Weights of a small GPT-style language model, trained from scratch on English Wikipedia: RMSNorm before each block, 298M tokens.
Each number is 200 + 40 x the weight over the matrix's rms, rounded and kept within 0 to 999. Layers, rows and columns count from 0.

# down: layer 6 MLP down (transposed), 1344x224, rms 0.0329, rows 684-714, columns 0-111
# up: layer 6 MLP up, 1344x224, rms 0.133, rows 685-715, columns 0-111
down684,228,185,177,188,233,166,209,172,180,212,206,170,187,207,198,124,190,174,202,198,233,249,206,171,226,128,186,179,254,157,141,264,128,227,165,208,205,198,139,242,228,201,255,208,144,229,114,183,200,208,207,229,182,174,187,222,203,180,174,223,232,213,216,175,266,199,227,203,241,249,208,179,191,169,155,164,195,180,251,188,236,132,171,242,226,203,195,218,192,194,272,227,284,215,245,137,175,203,189,164,250,218,210,177,168,182,166,253,187,232,153,161
up685,249,211,172,163,219,207,191,189,229,224,165,164,161,184,167,263,236,202,176,144,180,109,254,141,257,160,193,189,176,119,129,239,163,205,255,161,158,207,198,196,188,203,232,205,185,154,204,185,160,225,264,154,239,193,140,130,191,220,225,111,110,245,191,214,179,157,164,150,203,187,258,127,161,207,200,231,188,240,223,256,109,175,252,221,163,198,202,204,231,202,182,127,172,286,183,237,226,202,164,255,194,200,177,188,218,222,233,221,251,178,188,163
down685,237,140,218,260,184,273,177,173,180,140,217,197,173,145,208,132,210,191,151,204,188,189,143,171,238,241,227,237,171,211,155,233,198,236,213,260,194,170,180,294,215,203,224,241,263,195,208,243,125,192,175,162,261,227,157,205,218,171,246,208,147,175,136,151,221,210,272,209,95,199,214,227,222,210,225,206,216,209,248,165,216,199,239,163,207,174,204,224,241,149,216,302,163,216,184,202,190,222,201,172,170,223,185,181,197,166,287,205,177,205,184,176
up686,279,133,99,211,244,99,146,157,167,145,122,211,215,198,159,187,261,318,184,207,178,184,222,204,184,206,233,275,138,185,112,158,173,169,236,168,160,190,157,200,194,181,194,104,330,78,175,133,164,121,265,242,221,130,278,217,162,190,307,245,206,189,253,245,190,212,303,220,183,243,214,241,127,217,185,266,214,266,132,204,203,196,191,263,246,187,212,189,209,175,185,144,226,182,163,105,161,226,114,155,118,203,139,196,179,177,127,99,181,276,126,170
down686,192,230,246,232,221,197,124,206,222,117,136,210,202,177,155,213,230,269,218,121,252,233,242,272,247,209,83,267,221,179,236,243,118,152,285,185,211,154,250,213,112,215,245,249,266,104,227,106,263,140,220,179,181,194,195,169,211,142,308,113,150,260,205,267,240,225,275,338,223,295,218,203,156,133,193,152,144,285,153,231,160,96,181,222,212,210,149,165,176,353,306,243,138,202,225,127,155,282,179,294,178,295,254,131,188,194,99,282,226,157,174,156
up687,183,238,230,222,284,206,269,140,153,201,176,232,179,228,187,216,176,198,102,212,225,217,119,152,154,188,231,162,235,211,197,191,145,140,166,124,249,183,236,130,206,206,239,191,195,188,219,221,149,127,197,178,174,183,189,169,195,168,204,203,177,277,205,186,140,244,222,190,200,206,166,144,143,268,243,261,216,201,279,177,202,126,255,219,244,223,247,133,194,203,212,191,210,180,169,269,242,222,168,170,224,216,234,181,206,245,226,234,152,238,259,131
down687,198,240,208,202,199,280,222,228,215,212,151,255,209,165,236,234,174,256,200,190,238,221,161,143,257,153,201,210,215,194,205,176,148,294,239,282,156,225,191,241,252,136,150,222,215,165,201,200,231,159,109,199,183,129,279,220,181,147,199,179,196,206,177,218,179,138,214,200,266,218,209,252,171,149,192,146,188,176,221,236,191,153,230,172,222,156,216,198,274,159,171,245,140,251,204,232,187,239,113,166,201,252,295,234,273,147,117,182,141,224,236,232
up688,227,271,216,168,225,196,221,237,185,206,182,220,220,261,181,200,210,206,192,215,180,222,216,234,226,188,152,190,211,227,201,185,257,212,226,153,198,189,248,150,212,195,148,176,219,286,166,242,229,196,233,237,217,233,254,230,195,214,166,189,246,272,245,178,222,206,198,239,206,216,231,260,211,209,226,179,140,212,219,199,211,156,199,181,230,238,207,186,183,180,249,221,236,164,171,243,159,227,159,185,215,203,185,172,249,188,217,176,270,184,257,214
down688,197,204,193,144,235,246,143,214,226,213,220,107,192,188,167,190,229,158,191,172,215,194,144,197,168,204,256,167,205,195,130,264,246,213,169,156,257,212,198,275,242,222,217,173,203,215,247,219,174,186,194,203,223,140,185,201,191,204,190,196,173,177,169,186,161,193,242,190,205,181,216,148,153,224,137,159,154,201,128,199,189,260,211,236,174,243,215,175,171,188,207,172,207,262,206,180,157,142,229,180,178,231,153,218,225,206,196,209,130,178,157,214
up689,266,290,253,156,252,127,218,151,260,237,224,155,170,227,172,184,174,258,125,224,178,221,179,186,185,190,222,159,209,144,234,188,328,178,234,183,127,157,244,225,170,279,187,253,246,148,157,173,177,143,88,252,133,194,241,218,184,269,174,232,298,254,177,191,190,260,123,212,153,313,174,170,214,204,157,219,175,232,223,190,226,138,184,235,268,201,223,282,186,239,247,190,221,268,101,254,255,127,223,202,177,240,222,190,193,207,230,223,188,193,149,233
down689,300,210,165,235,154,59,215,202,193,249,236,194,283,164,173,219,160,311,210,159,195,143,178,129,267,182,276,197,97,204,135,163,242,167,235,273,187,199,243,274,90,165,330,175,238,242,201,152,201,152,235,233,306,169,239,198,152,163,252,235,230,246,232,146,259,226,225,145,176,169,238,204,217,233,158,219,184,197,201,88,181,191,163,229,255,247,240,300,145,214,160,235,243,196,180,180,240,226,245,258,200,210,145,251,217,179,201,232,172,220,258,207
up690,163,224,171,190,241,160,245,190,279,199,187,206,241,195,227,208,187,223,260,254,188,210,250,176,161,190,216,135,177,265,199,211,158,167,229,217,195,182,219,195,200,214,215,240,241,199,182,123,186,181,248,188,156,244,270,165,158,168,167,221,232,202,251,206,153,224,187,208,193,186,186,184,226,183,244,191,246,159,273,167,237,163,129,258,244,244,227,168,225,188,186,181,138,173,244,184,142,207,216,136,110,198,174,207,159,202,182,121,136,193,172,157
down690,237,193,183,219,230,199,187,230,212,178,121,203,169,215,209,205,185,161,202,224,162,230,177,238,197,146,201,250,147,174,280,206,271,122,259,226,204,176,186,197,215,176,246,242,234,224,228,140,205,219,219,252,202,260,217,202,150,220,242,152,200,199,206,206,153,187,234,234,188,152,213,250,251,252,154,189,216,258,193,241,214,121,225,135,216,126,140,181,153,201,202,265,186,178,211,244,195,172,191,259,225,259,267,242,220,244,139,250,159,230,171,136
up691,136,255,110,242,240,208,182,224,221,182,128,235,232,138,194,128,244,165,255,191,170,237,223,137,303,234,154,179,239,207,205,267,214,225,152,166,130,135,193,257,163,241,233,264,145,154,214,234,128,197,237,224,165,200,274,210,228,186,256,285,197,203,153,192,196,187,207,219,227,193,164,171,211,176,211,241,221,190,205,167,226,130,182,132,237,207,197,249,209,144,241,261,237,209,249,192,170,206,162,225,133,170,247,221,145,254,249,282,210,200,195,222
down691,223,189,228,202,156,173,127,174,176,226,209,260,153,147,192,220,187,126,189,198,213,219,195,205,241,198,246,177,300,215,217,167,171,183,191,202,177,161,251,261,190,148,47,111,230,246,154,217,166,173,176,147,216,273,202,216,161,156,207,262,259,245,204,234,241,201,138,230,203,150,206,205,129,134,202,211,210,122,245,289,237,210,136,206,164,231,165,243,240,184,180,188,217,246,199,282,186,203,176,150,259,257,244,145,201,196,199,178,240,160,132,158
up692,218,269,171,218,222,161,223,197,181,154,210,146,187,204,132,237,204,261,250,292,128,262,151,203,220,250,176,208,264,231,197,193,209,153,147,177,180,238,186,156,189,160,143,178,148,164,165,210,188,136,190,207,107,195,241,117,158,186,163,227,209,226,206,215,143,191,222,219,149,230,180,242,271,195,205,130,221,236,172,188,143,178,153,215,197,198,188,210,213,222,161,283,234,207,167,175,222,172,253,213,214,160,201,163,130,156,105,164,196,278,168,255
down692,169,253,170,268,264,209,161,259,150,204,201,181,223,179,180,217,250,239,169,219,268,193,223,215,157,255,220,218,210,187,190,215,177,236,291,170,194,144,191,219,207,132,291,289,162,212,168,269,244,194,235,196,158,175,260,206,213,201,153,241,210,161,192,169,236,164,238,152,164,257,204,183,171,137,167,271,290,229,142,130,156,169,228,249,194,238,212,139,302,123,192,170,268,277,266,178,209,212,162,176,189,218,177,227,277,152,160,202,215,152,172,216
up693,208,240,189,295,187,233,273,273,226,206,138,229,217,253,192,124,172,164,232,127,143,248,183,192,178,222,166,170,180,244,225,136,167,238,261,227,149,262,175,186,200,280,201,197,127,179,211,95,227,211,246,236,247,229,286,222,159,224,188,230,175,196,225,214,269,208,158,225,230,144,136,223,197,169,183,214,113,181,173,204,152,158,232,216,345,240,215,215,232,160,212,253,162,146,227,256,200,209,209,246,171,193,206,143,182,126,170,190,167,166,189,201
down693,163,228,186,223,147,193,213,277,79,226,217,228,233,190,181,126,134,193,270,209,186,132,181,156,200,177,152,201,183,194,119,213,214,213,197,172,251,218,226,152,175,244,182,216,184,246,189,272,166,192,238,203,175,169,279,214,206,158,202,201,202,229,275,219,213,223,101,261,169,188,210,202,289,234,237,222,220,202,227,170,159,231,107,295,232,208,209,157,234,196,241,208,202,168,176,224,144,198,317,223,212,251,216,134,167,202,230,210,195,142,175,196
up694,151,166,125,246,171,181,251,141,175,259,219,238,257,154,198,136,230,160,193,219,135,203,153,146,211,210,217,224,247,246,207,144,224,228,229,239,163,158,211,124,213,322,216,207,220,130,240,198,211,160,226,283,161,185,220,246,183,224,162,135,237,195,187,186,120,212,217,186,235,181,233,195,194,218,140,214,138,181,231,111,149,199,283,181,265,170,179,167,167,312,181,131,202,90,194,259,143,193,168,220,219,258,147,144,243,279,219,189,219,261,183,157
down694,215,188,186,152,168,140,251,171,158,259,196,104,221,173,214,212,278,277,250,190,150,178,259,167,234,230,150,273,161,183,242,192,186,282,246,117,159,165,216,215,183,358,163,246,170,176,242,221,275,141,173,253,188,185,224,227,232,258,176,223,172,88,161,237,182,146,244,153,158,190,315,183,184,228,152,196,179,151,308,211,147,114,303,198,179,191,216,280,159,214,188,195,200,252,208,155,236,174,191,144,242,250,121,147,156,190,196,222,235,216,169,160
up695,198,226,144,180,196,224,213,216,225,168,181,250,204,280,161,239,105,219,241,125,211,169,195,277,221,189,245,150,219,303,174,217,235,204,161,211,129,172,193,169,305,242,232,175,158,178,174,217,171,229,240,152,228,212,276,190,163,128,253,178,170,150,206,200,211,244,202,197,152,198,187,222,325,226,193,241,294,185,161,132,192,178,214,286,180,218,251,199,140,213,204,136,244,194,185,175,222,173,260,205,193,245,273,156,207,95,204,207,155,248,115,182
down695,223,215,163,180,145,148,241,176,206,208,294,183,120,219,152,179,195,192,193,227,277,167,194,232,228,251,215,151,130,185,175,214,163,214,210,157,122,305,124,219,294,213,247,172,234,146,156,268,210,272,280,161,178,162,240,196,206,269,235,234,186,121,190,192,187,252,151,166,165,246,224,282,185,256,173,142,321,147,234,207,183,203,153,158,180,184,190,205,228,173,230,172,226,274,257,226,221,261,219,198,164,202,180,130,201,210,248,184,100,215,195,259
up696,156,177,191,185,92,126,226,198,267,168,124,244,246,174,250,203,216,175,167,218,227,265,153,187,205,182,259,107,221,238,229,149,195,224,182,160,171,121,145,168,164,238,236,155,203,207,255,212,161,151,192,203,128,234,137,202,162,147,153,185,184,239,253,167,196,177,189,226,183,159,177,190,227,305,125,204,139,134,231,217,152,253,209,112,125,159,162,188,173,186,207,241,284,243,236,175,198,194,222,209,194,216,231,200,176,164,206,202,197,231,241,200
down696,205,237,218,204,216,231,221,216,271,177,192,179,268,182,174,170,183,104,191,163,185,158,141,170,191,117,277,188,178,230,166,215,244,243,256,188,231,156,136,202,193,223,164,147,221,180,264,203,167,181,225,211,143,239,181,150,169,119,259,198,146,247,200,245,194,243,191,218,204,214,204,182,280,256,250,198,185,186,140,214,208,122,187,177,141,114,182,230,181,190,205,237,154,210,225,191,236,154,139,197,235,203,221,188,211,172,216,168,248,245,200,164
up697,136,209,132,268,147,173,175,112,191,185,237,218,278,155,231,137,233,212,207,226,159,209,209,236,204,157,186,242,264,190,135,261,107,199,157,231,166,243,140,222,191,280,164,158,127,270,173,198,243,179,141,174,146,173,147,198,199,250,322,245,205,264,203,144,136,220,224,232,232,275,156,201,230,234,309,229,275,187,213,125,254,232,272,210,216,106,263,208,183,193,185,209,213,225,131,233,151,151,131,171,151,218,173,168,224,124,248,224,174,207,186,159
down697,159,162,288,204,243,187,149,196,231,157,204,218,219,92,218,217,232,131,165,110,144,269,188,250,174,223,221,214,195,204,227,173,192,223,154,192,261,208,225,129,230,240,211,184,154,188,173,177,248,253,199,134,159,115,254,216,119,171,229,192,243,142,153,216,240,220,234,195,194,193,256,102,120,254,131,203,198,193,230,204,206,195,95,220,138,219,158,292,149,215,135,202,242,159,129,185,213,202,193,263,166,224,229,258,191,109,121,305,212,226,213,205
up698,240,200,125,177,257,206,149,247,204,160,219,230,266,191,222,188,163,193,286,180,227,184,159,134,171,149,285,249,296,213,127,188,211,186,159,149,159,223,220,228,189,242,206,137,193,175,180,106,227,153,244,189,224,186,276,235,234,115,127,141,224,266,223,262,284,153,261,267,246,214,265,162,201,165,191,205,154,145,243,146,207,266,177,185,193,271,186,130,241,239,204,133,187,224,161,161,188,143,165,158,174,189,164,219,183,206,244,209,236,262,209,226
down698,88,204,254,268,257,145,142,212,249,257,207,169,235,258,150,212,264,196,202,218,220,201,166,192,239,258,110,171,242,196,215,230,139,267,115,116,188,152,190,142,146,273,207,285,251,207,333,217,175,197,239,237,181,197,185,244,201,158,136,218,221,214,207,243,240,290,110,203,261,184,207,186,218,173,226,184,243,260,237,127,139,223,262,221,195,185,235,89,228,183,303,212,179,286,241,209,182,154,244,169,212,178,118,204,327,252,263,243,189,293,171,257
up699,187,242,353,239,104,262,215,222,244,235,189,200,174,104,239,174,145,246,176,184,137,224,245,145,224,179,212,188,110,198,149,169,231,156,168,199,143,177,172,207,233,261,222,252,143,217,152,244,221,169,212,266,301,192,252,310,269,208,193,220,210,214,99,179,163,145,187,206,204,203,209,224,139,237,184,232,179,245,178,186,139,170,252,195,150,246,188,271,208,194,189,289,214,272,268,213,181,161,251,228,197,209,185,209,183,239,262,160,280,172,152,231
down699,209,235,136,137,238,215,195,203,227,175,235,304,186,176,236,182,239,168,224,197,165,165,182,221,167,150,187,258,239,173,185,146,204,229,229,194,277,225,173,202,167,226,230,318,127,199,163,237,234,228,140,106,213,182,183,209,188,253,199,200,192,211,138,228,145,129,223,232,155,230,193,165,222,199,106,90,248,205,134,185,156,150,168,233,200,231,42,150,208,180,200,195,185,242,175,201,228,131,197,192,142,228,252,173,195,212,226,126,165,251,229,217
up700,188,171,181,116,222,195,194,175,244,201,208,185,200,157,239,223,73,207,222,176,218,218,231,152,275,84,174,226,209,202,231,164,203,138,150,167,157,181,164,209,187,150,157,152,194,125,140,263,219,112,261,152,218,128,238,160,206,199,228,156,178,201,157,191,166,199,233,186,146,209,181,243,217,235,193,65,243,232,151,167,178,164,198,234,190,216,234,214,200,246,265,137,243,187,118,130,211,174,90,211,211,149,140,157,172,175,211,284,218,166,306,236
down700,154,222,135,209,218,242,261,128,182,202,219,269,215,193,213,240,200,151,133,210,183,150,122,199,229,266,121,167,228,200,205,203,199,270,239,141,185,225,277,253,132,207,159,161,158,255,141,198,218,147,219,201,169,173,127,156,218,118,193,149,195,125,188,208,208,236,199,179,184,209,167,213,236,244,197,140,230,217,139,175,214,152,183,220,241,194,216,207,150,181,196,187,246,208,267,93,228,151,188,167,243,117,263,206,274,167,171,259,126,178,170,233
up701,184,222,205,190,213,211,214,204,193,228,216,235,193,247,210,179,193,251,228,188,208,208,148,205,201,242,202,183,160,188,252,180,273,169,212,179,184,217,193,204,193,188,235,216,203,187,189,190,232,148,163,191,216,227,145,211,236,161,210,193,124,183,142,227,188,251,225,162,202,191,221,149,235,185,184,191,189,256,166,215,232,213,181,153,186,223,240,236,244,141,166,165,177,179,197,206,205,173,257,218,244,201,250,159,181,211,260,265,235,191,216,204
down701,156,224,172,173,263,148,195,176,151,210,261,172,305,196,165,158,157,225,251,222,169,253,179,244,206,156,154,174,241,150,132,284,205,282,176,208,210,181,113,150,224,136,175,212,230,181,205,200,189,199,222,196,205,111,149,231,206,209,248,228,197,196,197,206,194,236,248,229,238,137,195,192,229,165,211,211,267,211,239,161,177,197,248,196,186,244,218,144,202,136,244,195,175,207,197,195,200,201,200,194,160,183,213,235,240,168,262,155,213,230,182,156
up702,238,187,234,217,218,205,198,212,207,228,159,217,168,171,237,230,153,254,92,287,229,209,184,223,191,162,185,194,215,214,170,176,191,194,218,186,178,226,143,225,172,243,268,190,290,204,120,218,180,210,234,217,251,156,167,218,156,193,186,199,200,230,241,205,240,151,223,233,195,239,231,208,227,262,236,240,316,191,198,176,190,184,188,203,128,268,203,248,176,169,239,212,225,146,184,264,278,199,284,152,232,208,167,133,153,224,202,153,195,214,157,266
down702,155,187,192,189,260,212,192,180,142,180,218,168,173,191,253,234,211,136,199,197,233,204,206,140,191,101,180,168,210,249,191,214,216,242,156,151,241,216,225,160,178,113,204,163,219,244,200,172,178,196,221,254,267,163,155,181,166,162,196,188,175,177,235,196,189,180,114,182,202,236,181,228,190,204,249,200,188,176,225,224,229,160,144,238,290,169,178,256,133,179,140,119,173,169,212,178,144,169,245,127,159,231,211,126,219,312,204,193,209,213,269,203
up703,173,164,213,102,236,231,280,222,194,174,157,152,171,227,148,179,189,212,195,207,161,183,248,195,152,121,139,197,251,227,131,166,207,120,301,267,133,152,236,205,182,236,209,207,220,251,202,186,294,216,220,230,229,192,190,170,233,168,218,170,242,191,262,216,218,159,233,160,246,236,134,181,207,181,211,218,241,143,213,180,268,242,172,213,261,137,212,242,212,165,160,219,162,192,206,174,152,208,97,182,187,163,166,149,186,229,291,157,249,218,212,140
down703,250,142,183,218,141,265,186,250,228,195,199,275,141,99,152,192,230,108,167,181,149,197,167,161,189,88,187,252,240,198,229,250,201,249,194,161,206,215,193,192,211,248,165,282,187,192,295,260,251,187,230,223,191,154,183,87,213,105,161,176,161,238,143,159,193,78,264,155,175,187,205,229,240,214,212,242,248,140,232,112,194,172,195,86,236,236,173,218,199,265,203,203,204,186,185,208,242,230,243,190,193,276,230,217,205,169,225,181,177,152,210,222
up704,180,216,244,197,159,201,291,177,208,207,183,269,236,168,197,130,198,182,144,132,170,200,225,176,151,203,168,168,299,211,164,289,217,208,226,149,170,232,132,198,189,225,135,127,67,252,228,176,248,179,206,228,171,148,223,200,302,201,267,203,90,164,229,217,196,178,205,159,273,213,141,98,236,147,205,243,217,240,209,206,266,262,247,222,216,163,258,165,186,251,211,135,138,275,200,201,172,229,172,157,206,215,165,126,233,89,303,174,201,222,132,234
down704,224,326,203,121,133,143,319,197,165,212,253,182,153,235,226,191,191,142,171,163,242,165,173,167,183,275,240,142,303,253,174,180,166,186,169,153,182,224,255,245,172,209,244,286,180,162,301,242,231,139,193,199,273,211,132,171,174,238,184,168,143,272,258,195,224,125,139,166,242,160,173,207,159,75,129,142,202,192,188,229,191,171,276,199,177,197,157,252,257,286,144,145,147,169,169,235,223,293,208,172,274,188,156,74,181,224,218,225,244,117,236,149
up705,254,217,276,219,174,207,142,226,154,162,266,158,179,142,211,242,196,289,218,255,197,112,257,214,182,167,186,242,212,179,154,218,236,273,163,191,174,166,236,182,213,222,200,169,127,185,275,251,218,175,195,286,193,169,184,221,172,185,231,243,167,204,179,160,226,225,270,188,191,250,139,182,246,283,205,245,210,208,253,275,176,199,124,220,208,252,255,194,253,207,230,180,248,159,228,211,163,195,173,149,183,198,123,191,215,127,218,284,180,169,124,224
down705,213,225,188,217,228,188,181,262,157,182,226,155,162,248,148,239,231,129,191,147,208,213,163,161,176,273,182,302,230,165,182,185,230,163,241,181,223,166,268,139,248,217,167,170,224,100,289,200,170,248,171,228,206,166,174,227,161,239,205,152,168,217,122,216,240,156,246,190,214,167,281,138,259,223,287,258,227,112,226,191,187,200,184,154,291,204,251,176,254,285,212,158,156,272,185,192,218,271,227,126,187,92,99,199,161,209,206,176,146,246,228,125
up706,168,220,211,175,215,203,226,186,177,218,194,209,172,195,174,151,176,179,217,187,208,166,214,164,246,206,194,187,224,236,232,209,159,240,203,175,194,208,194,204,207,262,213,185,222,186,225,195,190,180,201,178,187,208,197,216,166,201,262,188,202,182,161,197,169,200,206,234,230,212,225,184,191,170,198,185,195,156,179,172,167,191,192,228,143,229,192,192,178,189,186,153,252,181,155,195,188,148,166,211,171,165,190,196,214,184,213,225,173,182,239,204
down706,201,232,225,199,186,136,268,186,210,214,196,177,194,220,145,229,210,204,185,216,218,208,218,216,185,228,179,138,229,229,211,266,186,212,203,198,214,223,159,129,205,207,193,212,165,200,168,215,192,227,185,198,162,193,238,163,209,257,201,214,235,212,246,221,205,174,247,240,172,193,228,209,208,209,204,222,214,205,198,195,190,205,196,208,181,198,161,152,203,228,187,202,222,204,195,221,220,212,170,188,210,172,176,190,192,156,205,211,207,204,200,166
up707,156,200,218,230,235,174,228,199,257,151,230,236,215,243,178,140,183,165,170,281,83,180,219,169,210,129,220,234,157,201,228,84,208,229,154,163,188,210,112,215,215,235,226,151,177,189,220,241,219,181,234,197,196,244,147,278,233,234,227,272,143,207,229,160,140,235,253,255,173,114,223,190,178,194,131,199,215,156,224,179,200,266,193,167,214,262,222,235,161,209,210,125,164,282,196,176,217,179,226,213,218,215,209,183,170,205,216,190,180,234,221,239
down707,206,120,192,201,255,151,161,145,180,194,233,216,189,301,140,189,198,208,230,215,122,190,302,180,135,199,146,247,217,205,223,168,193,208,219,200,232,171,238,234,188,197,168,211,177,181,270,243,238,154,197,212,232,162,176,257,249,199,218,209,150,199,238,194,172,179,167,236,138,150,195,148,223,144,160,268,230,220,224,219,148,194,130,243,291,144,127,264,287,154,207,229,213,191,230,235,285,220,151,239,206,146,175,191,133,181,249,238,168,188,228,196
up708,235,225,197,173,193,228,165,271,226,178,218,164,186,195,214,251,194,220,185,163,243,185,197,232,226,209,142,203,203,188,182,236,191,269,167,163,174,205,212,239,181,161,200,265,219,211,197,181,223,243,211,229,135,202,230,171,233,210,209,167,214,219,205,201,202,180,184,205,161,261,187,265,193,180,216,177,243,188,211,171,175,193,200,215,229,232,125,200,198,195,226,213,200,245,152,178,213,183,167,202,156,216,230,166,164,171,217,200,189,177,204,225
down708,202,132,205,191,191,168,198,191,205,181,151,200,198,215,181,225,178,153,143,189,210,245,217,164,199,223,224,193,181,223,244,198,185,127,217,229,202,196,210,162,235,229,152,177,115,230,165,191,216,190,236,168,183,201,140,232,251,184,158,169,176,148,222,229,190,203,198,203,216,243,180,168,173,209,226,175,145,157,200,145,170,234,213,156,202,197,201,265,178,204,233,152,247,179,245,184,178,176,234,229,251,217,177,226,241,180,129,188,193,202,176,203
up709,141,221,180,106,221,182,215,136,161,197,188,202,169,228,187,215,236,224,210,195,139,178,184,145,252,215,231,176,239,136,140,188,208,219,159,162,207,193,225,279,174,244,206,188,171,246,146,165,220,175,260,135,256,227,265,152,274,186,206,199,193,239,225,173,203,196,186,252,196,202,225,164,214,192,222,255,179,182,228,179,268,235,157,195,212,266,218,141,170,104,231,265,122,224,207,195,195,186,206,154,176,159,174,170,173,241,214,231,121,113,256,127
down709,216,248,247,179,160,164,158,234,233,227,155,228,187,240,154,221,253,201,189,242,172,191,268,129,124,226,210,223,194,212,148,147,217,98,121,176,210,210,160,206,224,212,205,191,211,221,80,150,164,200,208,263,202,215,207,198,189,263,220,198,169,203,121,226,181,231,272,211,132,193,319,195,198,175,180,142,259,287,296,182,267,261,186,238,174,253,184,241,180,266,197,194,224,197,170,258,134,235,195,226,186,230,225,274,236,199,96,245,169,191,249,214
up710,220,196,209,214,130,150,232,139,143,125,171,180,244,254,187,185,134,190,258,267,250,239,223,95,200,232,252,228,210,188,253,137,144,221,233,198,239,155,172,185,155,217,175,212,147,156,174,175,192,158,253,188,224,118,162,209,137,216,182,214,206,175,173,271,185,205,134,209,264,183,221,133,52,181,173,219,171,200,280,112,122,143,228,236,247,197,138,124,258,253,213,153,181,212,176,194,171,114,165,154,258,192,145,226,167,128,224,105,176,286,150,257
down710,197,151,208,226,234,204,202,277,229,157,222,134,125,149,186,131,224,205,161,198,184,196,112,171,170,217,183,200,192,252,184,248,274,192,173,160,190,175,226,179,128,193,212,188,160,187,217,183,240,127,251,174,228,238,288,83,271,110,152,239,172,181,228,148,288,185,212,209,212,208,157,192,182,179,269,193,240,198,100,230,209,183,318,233,289,164,219,233,159,184,191,62,185,208,161,246,169,312,238,202,205,270,189,285,191,187,153,193,202,242,232,133
up711,189,216,175,149,220,163,222,191,238,218,253,193,194,227,161,142,186,207,182,267,221,189,244,218,220,181,261,205,254,153,269,140,207,142,223,218,203,212,189,139,179,190,186,208,232,144,272,196,226,239,240,195,214,153,218,238,203,225,218,95,202,213,186,173,219,179,176,218,68,187,203,170,161,194,194,203,246,173,228,207,177,236,198,116,211,185,206,168,216,141,143,190,148,263,240,208,229,263,203,173,162,160,153,262,125,222,208,173,201,245,213,198
down711,191,205,239,202,216,170,106,210,157,220,221,157,173,228,256,166,167,150,174,238,193,166,230,254,205,188,238,189,210,144,256,231,193,204,211,237,205,235,183,191,195,286,101,163,247,162,263,231,183,200,141,220,183,171,196,270,215,217,245,202,185,169,207,194,214,204,227,139,257,240,200,236,124,169,229,231,193,232,205,168,263,204,197,189,174,175,151,212,244,199,134,185,218,199,245,176,162,145,172,261,172,226,196,149,259,205,226,193,284,229,215,238
up712,208,232,286,194,173,215,204,188,217,138,229,158,191,173,152,180,200,156,156,222,183,226,187,211,204,272,264,190,211,146,168,130,282,230,178,243,141,221,201,177,252,231,205,223,184,246,176,195,184,201,93,302,196,203,224,211,239,186,196,264,167,244,171,148,190,174,225,189,204,171,191,209,193,171,222,236,183,174,159,174,93,235,153,173,273,159,164,186,272,149,205,122,190,205,201,140,163,193,237,248,261,175,268,141,187,163,268,237,207,158,179,264
down712,201,215,255,195,122,190,201,101,211,215,227,118,206,213,206,176,223,220,189,228,176,238,199,217,182,207,218,231,272,175,99,219,242,178,193,208,144,194,228,231,229,213,260,167,230,221,256,164,170,220,197,269,197,222,228,271,151,257,201,264,169,230,165,150,139,228,175,167,190,202,216,198,181,148,223,205,168,144,165,196,194,242,142,260,155,236,192,194,222,147,144,205,214,157,245,150,221,205,184,180,216,208,173,164,242,227,221,266,204,113,249,195
up713,232,213,208,251,223,276,137,196,221,115,253,158,185,263,268,203,146,184,172,247,233,259,130,173,229,210,179,265,160,169,175,170,310,170,84,221,179,196,169,274,214,287,134,165,208,176,220,197,187,274,160,251,212,179,192,183,226,173,143,175,121,216,181,165,135,254,259,180,224,179,180,217,268,135,243,208,214,173,276,188,147,185,245,190,204,230,239,254,226,178,170,180,191,262,218,143,150,273,208,253,147,173,204,169,214,90,228,106,169,261,179,177
down713,141,184,261,156,201,189,185,171,181,184,254,167,321,263,197,184,204,187,237,210,212,184,241,166,135,245,221,227,197,126,278,279,149,207,152,236,234,196,201,213,142,253,295,287,161,102,191,174,206,229,249,239,134,204,139,219,189,253,199,183,145,230,192,90,232,271,288,225,144,229,248,287,222,246,124,153,135,309,205,151,252,180,162,215,201,265,157,210,208,155,145,217,113,269,157,189,252,240,230,207,202,159,146,194,246,261,247,214,186,203,197,150
up714,190,148,121,216,178,146,232,151,204,154,202,134,195,91,215,225,157,180,261,180,250,212,101,175,130,154,209,218,282,174,220,212,213,210,229,250,138,172,116,211,119,187,197,185,192,183,170,265,168,182,274,145,204,236,206,224,194,160,224,225,232,205,222,172,161,152,184,163,134,149,247,246,75,200,165,258,230,186,216,125,181,167,252,226,160,204,280,124,192,174,186,190,221,256,266,152,123,183,153,187,225,200,210,185,143,238,177,168,201,135,194,288
down714,221,315,190,251,290,246,196,253,124,276,199,154,256,148,192,94,148,192,130,211,155,210,155,154,135,197,155,158,146,158,167,159,286,179,203,177,180,242,152,141,191,211,177,206,238,222,206,330,235,146,233,238,226,151,162,190,213,176,208,259,246,167,158,154,223,212,194,172,195,197,170,239,151,134,237,264,188,194,157,138,198,158,255,120,175,129,273,230,201,166,198,202,143,184,269,155,184,250,181,253,214,261,230,233,191,182,206,148,224,110,210,204
up715,157,243,175,156,251,131,163,152,177,135,182,215,187,160,227,200,190,255,237,181,170,181,177,181,225,211,232,167,181,154,201,137,225,150,259,216,158,173,176,278,181,184,237,231,234,161,171,164,307,173,174,246,178,244,213,230,174,151,260,212,249,309,156,218,230,176,259,238,200,274,197,186,218,197,214,129,255,228,184,227,125,166,227,226,222,238,105,139,214,244,235,91,161,233,173,216,217,230,138,176,191,219,124,160,212,168,142,162,204,252,186,150